Weights of a small transformer language model: attention and MLP in parallel.
Each number is 500 + 50 x the weight over its row's rms, rounded and kept within 0 to 999. Layers, rows and columns count from 0. Numbers have three digits each. The size before them is the row's rms in percent of the matrix's.

# down: layer 6 MLP down (transposed), 768x192, rms 0.0799, rows 264-295, columns 0-95
# up: layer 6 MLP up, 768x192, rms 0.0846, rows 265-296, columns 0-95
down264 025:477484500505489507540512502501523580509449523586520438460540536558610506456603427506515465475519524460511498551527507503516499434534496530398536515469475423494403511522445591434478461481559532577504524445527538572567561496506523431482530540449511529493524416465470525558522519521506492505
up265 035:598522506526504486530449555512521516506572518545392456469450475553447470475420472603534520542394506472447467469578589590485398490391453501448527505443462464627469593515475578533437544524536578487559445532464573563509531466540492577419541568528529593449538482443472547538480485514465410447
down265 030:455450503540457538452502480550511510506506477503575515522558520583490580469539523453462442548529543450470526480424472565458504492472517616483563478474459548513429430472507467539480445563474501464461527551406458582473525562463523415433392515568480449454571482458467501456464498451543521478
up266 181:496522535541429524491522520439481493412524573513525449497547430564384469446463525545531550391351401470436501602545431575455513571523471500425399489516558442562419466486574588478464477453497527531523466565455527423498555386503460530425491520553470521489525560442514501504496459470525486458
down266 185:434539444466512546494430534435501430454500510584525490505512479445421523530477613582504515560453549532514444434542506426476587538538502547517520509417510511441483455468460490487444521519541530570367423521558506506521474513508556491501548550468420424499437559571542524571446510455486601542
up267 111:489543505497467509527514504524503581412517491596544534514558470383450554564481546534463483539435512350451504529502481619522400501492529470538560541346555547598558554508515590575440483459548514498504466440432474513533494433462491574577466552455433521471534559510447527490613487556509468460
down267 114:459530549520518401500438508468568458451519594486530538498570459462469477498452543473517505543590504443452481509544543594496499520560435468513407545453550580551392560597518477469425503571480545516538513531512453563543471535553515469431487464467560472446463514454587539485445526339423459491
up268 043:565488529538411481519535532464498484541568524543448524479431436582445522473366434585585502407400459509510490554510580566489371534436493421458463525452516657548555583506507541498431560512501493568571455487460470576470452463513439574460514515425463534488482481505554504505545536555534381419
down268 036:485456500534598441529498452567489563445613493497523484499450482545625453540459467537461560595513429452475412540466548496492540507551431534523555483403509542483470525477583539506438528512437530480561519486565506503553516435590452564403581498516485442416433544442517452481417522502476503525
up269 216:644512471519520538525476566475580455563608560475496421431495403592542469500410608490472533474436495584498499569530563502542442535453483554539554460496445508486487499526577392498479494503470576469574450490547416432417466503508463513507522601537476476547452602492484518543494531468505406498
down269 211:519506543478412496556491448456487486430512602443593538495448482572457535584485550531482394485557571498527550506463507570521520550568440480552453454439474548506477531592458548472454433527450593484479466507534521520457442503511428505511430452456501499483479517450530538538541410582494434567
up270 164:488530499521505411471492529470524412414538536453489497456419532571551488444483467560521587560423511500557503557534532512380487533533560523440458543522592541480487664477486442457521536546506514563588421590431461510466422482553486551544481461473531546501567587480501493517454470464464463546
down270 159:353529559533515467608478522545482493479484529470498505477462459592547434498535480476564432571396548509595592487541447478506467479539519504511467524501556502543574500455453509615475485508547361430517501438514624577480483484540463531454471542474459520508553504516451491541502501483494569462
up271 025:576477486540401473554505528458474500529572513579520494495434483554487483515413489578564455474460494450438488525541521569467466598477502506477486519408500589530534567550517616570473575563548581549504484551422524495459497455588441532489537532460425535434581494479538504447520562537528417506
down271 028:447467539528461480459502455455474542496484451530547606537453570597418511556435590426558503552474518491410517510515545484445528475446506519559412445496476589509514489596469529494456401382421495484533454471573489458564549491529450396444486569521572509516497453506433424406454523452569519472
up272 022:514470403511452479544547564422491454538534556611484442501399468520509549423395471547501513499442450461492459487594567509468406553485458508441518583474505563545513630509515526491474617519559538515521434531457509532515464475556449535505476500501466525453559489493512588571570579578451442444
down272 009:400493536594513493507471490516467533460528550414454496502489533481575521534506529480496493596515420526494554500479506459487500551531475474578461551522528515433549573388514516490435494454488424475456599495541476509613535517599535493437438546602526458460464511515516361434463481418484542474
up273 048:600375438571437494587502492491484473547519613486480425560471466539456486477410537591550545456436487420521443514514614549546434536450461470498484526522524510556504551501536542563511594562575525596553442552511517525515446431563458531428540507537521565448505516460559492505517510522426410445
down273 047:442469549520428513522507509478544505445505517532612572488526539486490475541426489476539513493461465461435473566469495495472453549427504522468419511476498525490528575493577505481471496531511551496467458573487491513512494465514471470572446463514505531487536445439555545468427403509561499470
up274 024:560557475605524431564580465488448531509503598546417429524463414484511498441431516566498494498435489433476472540571525591468382509470507487488508518487567600622489548483526527475466585455499562465525522467468519553516524481520470563533536582457545555504607563514540487535566548501549394437
down274 025:462475424473425592451477512531427437516558510499448498492584424464516392482425482510448528598515463474454531449472471498433449511568530491559411557525422482447474477432443527517451486462456512499498537559434510525555478460509517547478589533531411459494574568440521598417371444511463527549
up275 158:519473495522459499582480506509528491487533556552514493512516500523456392483461504505604389499463514532515476472490499548409494503423489469507478486486436544470522536532426465480486493484529478583555405518502502608513534506537480641464524499447474527492509478498614617517529522547513500474
down275 165:542497497499478453390539552502514529533545548454485529573495557489535498535551436428543426581481535473505529469455542511524510404555579457452456513448491445373423469479455427412576512644478461553516491499516475455509564508483548467440478472496450513468535611465473483532479547546533651602
up276 141:578470468490493499561428543524503485430536491593512486433472553532519520554498484511444484429549443546520547449498552456617432572531538476550530616491430539482543541449458524521485524496471551462499458519467522593449430498586478567482470431485526545413565555464447487567486567533547415478
down276 149:522582490554472470501533514489514440485447574542571471483543504483448528456559539423504502437570573530486445557547482549475462452401470579593458503472524466457445431486447471491477540470576473543464480525435475510485495562403421489492502434411545482528475493523486514582471419453510486468
up277 165:545473496594420470533503463538410448526553510512522485490508422410404515536411439517505432470529514544544562449499506474462470509500499537501506496490521479534528478500434462576529512473488437566469452425463522543433552464638444533515508518452499476511464474549493499498521585525567453458
down277 164:553532534536485529508448517517554457391551539480422568485525533545437497482570587512531479471495554468557467564523420601487555419468471447533606472636499485517447557534469486453483461503438565499497496426544476512423465569535411479557475498443564466492333503505458546573421578533439465515
up278 030:591471461522412504562513609366483526552552500588415440519442479511489558439400562568558579527427491422475554509575602522459472520517512488433475546464533588539535571579505462549537570548516533516470463530438545496496475470502441545516541589551467507476424575525518438499469516511423388507
down278 028:494433490473539468565533517494475535483459542431536529526455463505485495587569538448482464468493541471592536564462481511444582437465525476561598577429465516515394445529498417552450499425420414537522448417497560532499469550513576484539503543553514436427550578555417545502498472479493419468
up279 116:489530478519444449517486555474576432551518610498495487585521466462463551510499451530520534465454443397450469570482512593429523525523404488490597547513559479535501534574534530505458616471533581425587458611450421552449528500557478511426587578483496468469544530492532552536468632481425472446
down279 118:552529376453589560475408544477461497452501530590470626405518469567528481463579485552565520556509537457518537478468456413539509472486458593477521471398574512524511498513504515520487471453491530513437510466510488504535507535501574438460438554450428483443512456487472508439578437455519495571
up280 031:578509556500455495503455480490459462560534519512433449546431454497495446408437531593543513473427443443497441566586583531483427567467490488556448482503544521577477535589460598600520551543511513536546438552555465501556467478465411613514565517415499543472554505486512516557541525590449436523
down280 028:428589506493528484524441458514509447495567437450534495433479572563464473534444446427420398430518576465500503495421455566541529495567522546546603462573433445455422437544565471394526400428459504535429421494510489380453486523584533464472451538529606596509564505511417543458577483484537539469
up281 029:573490457475484526559534514418516455460524525565510473510446465505393513388462453585479499453422474481450440516583550534461477588431484474450481597410484503540514548564521529493402612525505506482500453549485489500510517454579425553469554496464473551462544532389542544504502526618494396479
down281 026:432460606510558530522444453491436493505546450468488581469552464484481561554482518517397520500547465531478579516523494510445418452563559452545361526475427516496474608559433506490493578469442510420537505546539603528538522487485509471573533499546515547556454550474535471408381428441537486571
up282 036:596476474481476495571466501475534418498637574577431428494485483541466470439426504592504535400438441424484518492572529544514382610454466494447527486447507510616473559555553562582462535543508464572506503547483542571458432487499434530503554494412448536445609506520534548504535503574497425495
down282 030:454485504393462611449514497449533487439473497515519540434482549554479505473623604491526565531584468530477499425577529480437515434591519444480497448440468524449474474500602438568435456511544453497520470506545407515525485558521490450540424495497511456473555476523416465497510422467569537533
up283 158:626466591482496559609463480532533427465474527471483413552436555555585499460467575518544508534495500442522456522520481563509389568481533443552533506463519476530526600483537502565515508560526543486463524543517444488470429521585455571538495489501478459403462551518505541601518513467452376460
down283 157:478527461536493461445544448452556470433523518434513398408463548491638506502384516496514401501506578550592448508559506518534559512479620577452412498485443421465552502445460465501423464605574489416479498556491424495506507547493414466605504464516511473503531446523539485495433436513529521526
up284 047:626469482524509495607493502425536440561579504617451462467473438547491481449416507542606505427457449482498520537596566558477462556497492505505428601462530579589508580604495553497511559543468518564510520499493530476518461472561387571514498484452474491525523534484514501530561538578498364449
down284 052:489456496519447544472519462528532451524451493533565470581404361512560459571417540502585577437577541458470479504473468539587604519505544473566522566481538471440540428425516484509499374430454504514459632501436517642492487483529489475497536531446529507407488466576509568557485463454459518521
up285 024:536439457539468444563500574415537465524517539591425488481526441520501584485407513575542555380470456491437518526552604564402410562445470511467533493477530572600453565540539555549482553551569590546496562534455509498486426461550391596491530552498477572500474588511609525459504496447502427474
down285 025:446527542529557458486500430482494483471456481522516356612511529542468495536424431464468495565557410532465386474483557446457546487483518480426582496450487457538501555527431512492493578558468503554483467539470475622507601453484428538467550509546520384492496515543529529521404468507393415575
up286 175:523527542455446404520540512511509491493444506497411542442487462455557453569485497497451417434518388548446522562456494523443450598404522487556577579522478508512406635477462531499512546614461555586580527477483460414598509332531496461401529543507513502493500529479508487546505581485505488454
down286 169:506454500527430548495513541466463538438468517475422494477582521510484600454386499597422437549426570449538503474559517444454493501560496439433558452495535465538419632513553592478454460459456537661510450503522512590514517436566402523530412516432523515535480443569573457436524496450538379502
up287 180:527543545570464490550506484504537492534561519500554456570461472596473479390472519548586574390517515461343565547502533599517433469446483574496447531454520508516536551524461557498433512521483499440460588562369435537434583541526460500486496484484569453532526491492534554522491480440508443469
down287 178:524535462497464518470499469564493387447495420491578512495634436528453484504431538497510515424465475531577543452507523531511456507524496529482386500412511508546541487485507442574496506496439514540474470445523535489487485424440576457502399573492477579529395556505558566474584435437491649556
up288 044:587430502475459500539517583442541512526524550564402476507468495560452483520451524600566553431382473453473484538517554555460419533445488475417541569426489570559525558536546524548456579546554516489544491544501476536462472470560471581495494549468479597537464525473545535510510589560459371436
down288 036:451601531535482497511505505479586595511343489511484465463549541575472427510541485476483511589639523428576456504469481438542484453586542437453515459581522483523524505487434486422538413507508489454513509471433561464507438437459422452583438470460570448515454436523461481515489473484497465565
up289 169:505473417564483489499559555495651488455529550534456464538469411491477467442494521512567447442497468353582479463465463617572418518482478501547573483443552525530545512454424550515459464459490521399543462487587483479471407491535504498451438496512484521509550478453508606517537574566477486486
down289 167:395471488502529518460445484451507431424536557486481602572521428537486483475584448484570500505474453432484514553462534507591540503586459576456418427498484493492523486550527507497487485474432536531516358482500512482566623601560561506576513538509680561547444520456514431448538427484460562514
up290 041:607470504555433407512497556508595559548527554503417499504403471520421442482465475555577490489436506411445483494550591506427503548447506446486476588503563531634475555597554614495447589540540453475530563536491462537411530546547493564494494541475526550482513551512580538483501536600474379396
down290 035:496578501466609504552457488482479571490472492423506520524479431479473456573492606501464474513531458546485482475497474528542536512426539546514616423534414533483493524426510553456505542417442471524414477503523538490573464446546519510461453467476440519503546457472496542510429481399465586464
up291 156:507387491450556569493492593465574575398521514499382523486478440564528515474490505654467455486478500499530560476565587628513393481489544513467549533376539481507476497525523627486439505484518509506582411483501442507409454499503535561466598465413498636438480550486466527579504555586528479485
down291 150:633504511520457543528500456536512482594401433563491410512481414496508462449535503573582496491508570491485523436553431479551490513468562604457542560497439482554614451446507496461529519540560525488446435473455473488462484459498471545447473519431514570605598439594444425582491440539537396494
up292 025:548481459522540546622545514454447447514521506556441481481460473416422490438460463623565484427498451492495523485586600592525453533462525429507538480497560550552504553513481502478455596436525510543461509469507559541399452544556409562415533468421490561419522526501527537460554566497491404474
down292 024:512503590571441469426516440514443513479437451481510522439436524391432488482441450514479499370602434522521511407490503497540464586563570511566531564584542507479501469482564461522498557541526438452530474557578478455537440450475458561475513459450499560468522566465452503604494463539444471488
up293 021:582493515508437549557516508493435422563586533591424437427515442443523488405408484568535575422481446421441524514526544564456431589439486536410536567489489549585518523545484564558540569528577463466478450537489452563474520440484438588459514525500466553461478449481476507553483569560502412422
down293 021:554477492456486513554480574609463482503455481421415448560562525488554499507570428493590477463584468498502449566493504581500422550507479465497541588561422481554554499483513575547530472556501506448570516585514577575511495409432549528519426427529476403485403446541581488443534540484458497510
up294 045:605402513503435535571540569507533469515533520541442564471428421507505456554451511554559469379494474482503521481546552593509415588431408436421536550506458566616443577552482507516515581459524546506560391465444489455440431445528450511525577474448515569534566458480474535546588586568523372454
down294 040:490454502457439498597485520553507467410543508614467497523395520421502468604433470544449479530465449544527494602535494505529462544515458550492502583405507400543478542542583509452460562484443524547546551547511561499532509386522459505403497551512498459417539602443517519532545456537528523405
up295 156:498530450446500391631510490506484500557605500512525493565437507461505585533431421657634470503484469524484512557452523487451476479483490346570458579456480518549504537573526526565510565540482441478508418498527507493581528485585496473492486468527521438550513562475443585545425499490483489458
down295 160:445490491534529437533533462542503539428577415504464493446524525480505498561559492565528458519505576589516495412424528514574431472553541489474562564532538417474485547472540453467506424506542457564490558582457494459519555482444478377545511461377572563456409466454470441536525461507592566484
up296 038:558514466576541510538572482439556467523574519526459438479470460559429471447443515623516483434478462466568520467637528577508498575546461497433545532443580572607512449526503536516455623495519542522566489519440444515434482546564440523439494507496437534489515539487560547577531561475456392468